python train.py --d_model=64 --n_head=2 --tie_embeddings=true --init_std_o=0.0172 --init_std_up=0.0805 --init_std_down=0.00991 --beta1=0.95 --beta2=0.95 --decay_fraction=0.701 --doc_mask=true --steps=3651
Each number is 128 + 32 x the weight over its row's rms, rounded and kept within 0 to 255. Layers, rows and columns count from 0. Numbers have three digits each. The size before them is the row's rms in percent of the matrix's.

# layer 5 attention value, 64x64, rms 0.284, rows 43-63, columns 0-63
100:140183145106097056112123176158098121089173091156125125105118053161108149085102117092105099134118112101125059068121142144152137078174171146105119153088129100168145138125141063117118103128176093
086:168062117146127168071099123117123094123097100178155166107121059175086142149078134108139167167133109169104097091153132160180151075122169096153142151146141138137077113096129130159106157100181077
105:071151112080152142060128034180116151130126124102159143117152141083140173147155127183152188098134185105168172167119105126139111167092148164147144114136158150120158144145137160133141075111141177
098:159105161199193114126103172093080076172107167119165128093112129186137118163116145203074154139133084078146104135116140148159150114105155092153167122107086116129088128087091151094115103129166138
098:123136093095123067124153102147219116090118134140147103208156123153084082132137104102146069130126130140067113145187117162083137136103132155194129142166092157122110135115172111119080092096094133
078:121131090205084180133085112134111114129133105099145111106118182153142130081088152175079115170132145106104133079133146144154104096170128174077178069130061122118092148078118150124110115145177171
085:033156140075111148141097119183131117112089136098134117126124177148162144118148103126148157182121123161120147149061123136112161137079143112071067139076110068159111134126106123160150159194084141
079:153100073165095125162121153109109132114078146104168189172085155114184131100118154120162105093160079108085136106113126130166128092114183101166160143121141111189196085100090122176164113173142116
088:140089109116086127142135094113116132116081120155151101189163118171166147140095113147092144193101114182147118092171079151114121152098167095128117163182052187170155092122142114157102076129092160
088:167134121119150134081140102189150090139106115086144135106124148139132178091136169131056090156156095128105184159093176121155098126106147150072056071050116075127169115140154110129128109151133141
108:176140132166158133131138163098127113165107133157095115069105081102161194144141177101087089107210106113146135165097199115140099119167114111126062125122096092114150115185143164166158135129104099
088:124090088141117074155096157084121157051108148063169123132149139158080149121082137119167093123053173152144112113093160157163170129177151131154183134145158124152102134072122105152151097144167135
089:116163124200132168082110108091134102128152113113090169151116137096129149088099146124138130135154156106112078083087173155187077092105107104064113136124116077161140142135129093152087132169072050
105:152132083137083178107191095140066163141172156113136086113114146112122110085074165155215138135145183111141093149134139131169155113143157109084069072123171121152104164172121155137131160114118133
085:135134088192156116146157227126136124124144159196162138129173115138088116143102139177082113197112127137165215118144105159132145110164149115143129095135172100140123118150140136143114115066108077
118:083104095109101131108178123097145102104105078093125125161131139135066129163114109123166117166136146167117087072123105156090130113129100173181193171144056102121125118210143170161138075119157127
078:111085088132095124156097140221140114108085061150151110152162123094130147100141125124161109151049105097122086111151151138103137153104103089140150123087131115165090115055111118156096082055124119
092:100061163159187156101134131138112119128104109114062148153125099100158151143146128107117129151123146189156193125080128137140096183091162108111137184194094153126144127172136220136162119143139105
090:189158159207117111155131148080182114158138125145136087140099106117130141148127192125112119138178170150131128111090181134145096169090177111133096157120178070136126063081142114100147121163070130
081:129105123092139114136203135169115134083116119116075096186182157140150124165091155180129148051101158177153158130179113121079162124134123068092174138168172129112138139110149142138078159106116099
064:120162127113124135107154126137165083130098156141133064131147106134157066047105142168158150092177189109143152088082132130167160142078126070097105118081139131089135078130109157165150146176175155
# layer 5 attention output (transposed), 64x64, rms 0.277, rows 43-63, columns 0-63
095:103165161133059116120144114096149075106162153110112152117098128162119126046098074099150144104101128172125133145123162102120098058088169136100190118070121109089148057140140093164133161152117139
081:174133118154154143174107101131182115135132114125081149117102193122116147069122112194113090087109135127087141123123134036117145099135168081145083137120120077151218150112074138121147105153129110
093:146118136160106143079164237151133178133127133103152134139148169093160093083192138090156081119125125097142097125189125130117140171128132100184139173163159141122124128161142128108171186091173114
101:133130115152140159134115137147225113119118127135072123137141106131169102176146117189111125062136086148048160113115172139170073171112098085102096119161103077086121140105140082087102103126141109
095:048105129124144132184124144159092145177156094136149090129078057170149154154185131174100111127084156150124159128155126128108166088086142191160160164137048141147178128127100112129134125129144133
090:109172085133145141144155113068167108015128123124135146148129108119102071156160154078137127136142104168131080112093114098128181072170111125119088194174136126133145090122156128143124134147061123
087:178108111194162161104173096128094189162139143111090126132143097094127109140108159121147123094218184147174113129142140115166080142091112145132115113133083182108112147187115133069166163103150151
079:123128138159175180084099108078161136136124114162140039006133087156166089154144163144121136116099151100129122190101152131144124158131110106091143144117178105110167092153129166108120128121127116
091:127090120183191109103121157144170128118165091114112100117099078123107103170076186143187080108078187144085152150145089120132172118157125172146147180159180113135081142094145163141161116135103121
089:168148100135103195138164153100127140096125112148080167088127151135153149147175119102149080118167119090108173098147130165119124100066174150118184110179055149172123116139121173145099144095117203
109:159166125079137117099079091129144148203126091098091159152135174146138135141201128089123141174139115144110196174106133140131083160151140187049162093114126142139136125133139129158107092113103192
088:119138124148118124122175128136097134099129143143110122096058079095184119109131114146100185158105082139105107152108149111094142132140114078136106179082108076090113082164089148133152166199071049
086:136116094165107158135150122069154121142059150155151157155102192146077091124178165159110122183182169157193137113127176148157148127127129151134126163078074106130145114169146173163144105084149156
116:106176133096072122127069119116180124151079132146145159149148152093093095083111140110113099124119102121173117124112094122144169099152135161142058189148166170109134094176194155173169177140087101
088:087108160111113162103141046157190110106137125145140135167107097152117098157123139146150125147112050116051162113191158106127186165137152118140154145155116176082156168088151135105152105167086131
106:122115149166128109125088164113121137169105105181139117125103050118104187189161123081157126156145110176127101132135138077130165088208116092218182155092085131140147126112125112105116106116123126
081:106150137121127132179147149163091075120164147140095142066099129164080074156174134126103140149123141166122186120149105111170153112148142078145095055170131108130182176162137151092153195157114169
087:153097149142172114122153152111174165160123127200121163156149162104143158202146141165193127122138106127113150141134079103078105198139079075119160066064142123165128150145113159158105123105136105
086:106127091103145136062091070141144133156015116161126130110099156106116127151140098165106122101151138094120176109141174120193138075101081135080154089076083134134091128107151170150114104130128137
081:116114141140078113147089128159153201087157205164167132105089099130050107145132104153133106162074133132145181145131061097097117177101141138170127159136131194134083109098147132119161141131158136
075:149132108122073094076098104109160202147122096142139147113102145139142052208052155117148090110164116153164129154145126117118067097113093119129103165151103093157153123188111117139086115101150100
# layer 5 MLP gate, 192x64, rms 0.339, rows 0-19, columns 0-63
098:064066151169144092159125146112112132164147115103135154116167125200101080055133163071153144153118153109158098067134128088106182087113139162094110094120118122108097136173133139174111083088109139
107:154134095095099114135127067136111114164132123140129072128156149192132076105098110167088115120106140173122125193129145149138136165101136087146139080195192134108111124098122152111037140154083074
092:148115112121092181098090103078095124211075120106108095084076114143130115132126166102131123115094101103143101106186152130142121155149158109094161134156106153142075081113085144143209144172104182
106:097182171167115090123102133145117150092126189150145118138146093135127124116116122102116114122099201152196163101145099129168132108129058143141141134144124108144178119125186052087177180119143196
109:107094115189139143157125127071058172119139131118129138139169145081148201102129139164144103129177142141106150136123142163142152167132169134193145136171157147119126059052117159147168138176171106
088:142101128080124166076147140118117165087138127142137166038181106138136084124097098084136135173103129113138106144193094100151137174152140130164050125174124160172136118131133158168066093118160111
104:140158112139085105104159110139150100131149122126179174147147110095073116207066124116131136101142129118135103136103079101122173165063141113114084198143104094119104108211134144139153158093157184
088:103166124117110079165098123131111150178162207028145106134094144156134138114125168122100126101147143084148107152101152122158117149148044093145145166089167118118138172097139138161142063116141169
102:195123113061118157061196075176186063103096150124116075138103112130141139070124116130109181106131180124121135143109089105154120148150140136095140129134129129169168192138121115087113136093155129
097:154064105141116131156130116155155163113142175214148110122091104085117135186132144177152071094158174135158112178174141135138126089122127135176122169109191102116115109111186093103093125133112073
103:062100114162163115118084098141182134183165148088141124127140111141115113149127105160186178092122107123087073143118132128149071101143120082121074108097098127026103155137124141125154091079100124
101:102195110086147081097174151103137119146144101112114173164133119155107086113121149120143188182091166189129169162126079181077136135172108085135153114133148097155159135151120087193112099096089112
091:151168057174043133070140154130120109145134140118130104093121126060132137122111176159102149074149126094149137121105110106131096199124090119092083087162099183123096128091126156126161148082126169
096:142128094125140132149205062104111123191191105141140202150118102170185113117139102113160168092110095154143102146162133149147162184128126087150188106117145163143135100115100126079088111113129181
129:140122100065115142134103138138071190147105123148145197142181129086136136174123057131146095139146146136183110204158146123083157131133099130180149104173146158121141068120122166113137133139119196
085:150143147097113137164180165111127125118153129102080109157180116116122134139094155153128122117193081161096109116118128193191177179129116114094087101149127154095174171142153180124098151092057072
104:114066079166127162109138153087123146095072093135139136121188134145110143124164098115117074089142130137140123115166078151106128205138154111189158118119076131147089140047118144180173113136174137
125:094156090104119175116153128185104152134178151075084124114128136136187169109142126180116144125195170103131139162143164205114108144091177151132090143173094140121193089168150103135166123151107148
103:176101174198162143097103117107083155133145154183138151127116081065200130144130124156135087135088111120161163131112102150115117156130070121174098180129184113128138149100090161121183104099142079
091:173188137123050116162108133128197133186132135106094084110061114148158141093157135065188166128145130121156112142121145103110082139148194133102144148079168118140135164164090147089108142106129140
# layer 5 MLP up, 192x64, rms 0.343, rows 0-18, columns 0-63
101:157067129140178126150096116151100123137072196173138121097113138097171120088096107176143130111171116095140155156119054126152146131179134130145074186110120171060121142150116140168163135126083173
109:139133119143065141155189137155093176150132100131153118126131085149159137101123084144120145108125125088088173195115240115117088125100144150133142163105197138150100087096102146120139101127070094
090:079141169141151113102121093055098073160122146207089139170152134159091100133112123152066137120099185149161104173175142120080170097140103140092135142143178156091142110158152125137113139166100172
109:115172183090191094151112083099139134105170103143113151098073159100132147129087073142125051141098101133157133173098064079143145149157111159075142111129166138111081156143172142121162120083120142
090:123083093220183121168144113079102153098161118160126166154153119120161186096108156157141083130166147138129123128151125120142097176162178152169113104166160136158132100044181143166139136138145127
092:208178078148112158110154131177113164101118104121169183124125073086125162139122139120095125105135099068161101155072190142134143118144104124083120172116191126135121105071100071100152118119115110
108:108146162114116082150148153118160085126179152124109159122105136153159085157133075174192159160112193205121116106180087137130135129155122090166088084139117078077151120143130155148114176162124177
092:137114180158129148171137157114126129139101084080131210155087137182083070134105143112129168203094163132104133143163152189069164080105162114093138102135095135092158140159116117142134166153112141
109:107067104190093139159115096133139176130129081123166153168105130089170158157144176131147109123197120129101121139166172170173102133097118151175134130181101105127129074117168166140206080120120114
102:096115158094158165111106151146055127179095095132129090121145161158090131125144120119060120182086122103110196106107133151168142122096121152089169153122065146165145144046122188112160127155115143
096:165161100092148155160160167121098186090112131178141176124094095164146131096099111082070107131103074132162161116098136163128122155141093112158142176091143196174158071071120133104086102132141109
099:112197146115127125080159147139086156156121082135139147130102131198131122146131114118131170171088186198113148149131094197109138154160139135119135121157130103188170107169124086205115108086100164
096:126080067109106152113169191143095172124143109116135168164107136133180106166169157103128162083140162089093125129127114155192084175120094101133168101150139179108159071160131158161165146095136182
112:125105191152177099108105084146185188146130114148129130126107113100117124124046116097085076126089121113113134169103122086168090128117187163103122129140155153126080181123135155175183101164164169
113:092166177174184136146141133160143059096176125100124078094102116115110117137113176121126162126111113108046146054120100129197088144130136128107128122099096089150132161127102135162097119129179068
082:128157150133118100140116130123140209171142068118092161062066088129148151139140093136111100162082126129062141121138175161094094073123116176145147183114174133128099108081122131156119117147192152
108:120156155136088066166123112139160110198167160091129117126091115095111098139105174149102162122161145135135099140138143168123156074148103075087136134105175016114176114174149145110135105112093112
115:131155113160146138135170151139181145073113055125116149126170198190141095106170183132124157139184122133065152075146102162160127120091145178104118111173095154132159119119139110187168109118148112
103:135217101068081095141160164098150115140116145147137124120140144183114098084106131110154151156040153154112109135153128132111126114097101115073172108109151079132160103135116097081058138091095170
# layer 5 MLP down (transposed), 192x64, rms 0.311, rows 0-18, columns 0-63
107:150132116125205170138178126140124117131158124088180134139138116138103131194177096104068096139122124119083126124095152103146122182108103105100163138092146087160205116115117174100104108105217151
106:073089152093138160138187226126131182080177094116144189081179112076075153110125102129112108090139101110113093105103108159142117103126142155175104135149115134155137140171155092109127154092115130
105:115167090118164163143113102160132168066119120047128119150069112194137127187108135141090125157106095129132096136128128196144107123144091101163132147166139150144062212086142115125139100099125101
099:121153098121148168139101126114156102145082139128082125100201138119085125141144127194103170199163132067061158126097191171131098103116118104114125106151141106140118085114134075116078083177127159
090:156189122088117094101122155112145088169090145184146125118135123154161113161085131117092158120091076100125108152116139121139132194102100104076104153068161086149067167183116083081069124126120136
089:143141114099088185118128071145138127146148137178117077070170119105097130155125141107140135141144161137104127110152132071160168141086083195138123061132131133212139121142157107166038105133137138
122:080158121078126138090095154167077091095110164115143067077122154141056087160092141188119075124169096109099138119150161133162144169167114096140135103133173155149143094118138123081141097147135065
107:144132093124099089193076137109162127112144168078157180102142121142089081133079160104120164115103120071159106118115145143145145113162092155172047146091041117128069136103146113150156106121128125
096:070102138067137183114163196141100133121155096104086108083140215143103124118097053185104137105073104094120100152139108116119104138128113155126096116105147123159174191152093109113129130138121159
096:156128096090163118129133129120188133054189208146114146144149090163160170166057098153154125168134131125120117188175110183102118160182166144144124104150135097100146130161116097158101098144143123
108:118095168126082112152133201120144173193152115133144103107101141133110202183119146150141088135120144163148092104135065149145101111145151139100088080076087159088142106101095074111106087077131098
100:165101121202130093097126146100120110174124162206188160198057126114124200143153105177097103172073121139123126134159146130134119100143148120141127102144152114167110174090172104111119127146139101
087:142168139105143106138069048125107099099174153133113100181131156121110130099148099121115128165076126171151139115138119142064195071149150126060119121114183135125116117084136127201090099107108091
086:123117079128064135161141164135097145073172121102132153122117057172094115116123158124196104137206111142149064159111052157149138126100110157139113120085136121125091119159093122109165137088110075
090:106109077073117109142074102076103178177134120152123154144090117127182118177133066115163099169141117152164118179148171099092136093152075117164144109161129143126099057075095120083105136149119133
093:109106149139091131112125170133110094120112146130120129146157201078146086170116167149094115161173066153189141110136130106131100172130117026103125096155147121057149171103127133088128137079143089
084:183089057145127145130115140087147101110098116189106147157152104144111157114161091068150118134109113129108152123120147104172117196104137116199132119109134228133114134097124108066098084135170140
113:126101142112131087164149192141099170160127076147182071060056056101088125142140142156129146141099154141099115157139118071138169141156109116141122119117118132151110136120124127114118199172146055
095:109099152188179165112109123091089138168174150140100148094105087073141115095127117121101103153117095103134120117069094105190099136114114090200069181152131130127097105153065132087147150121178113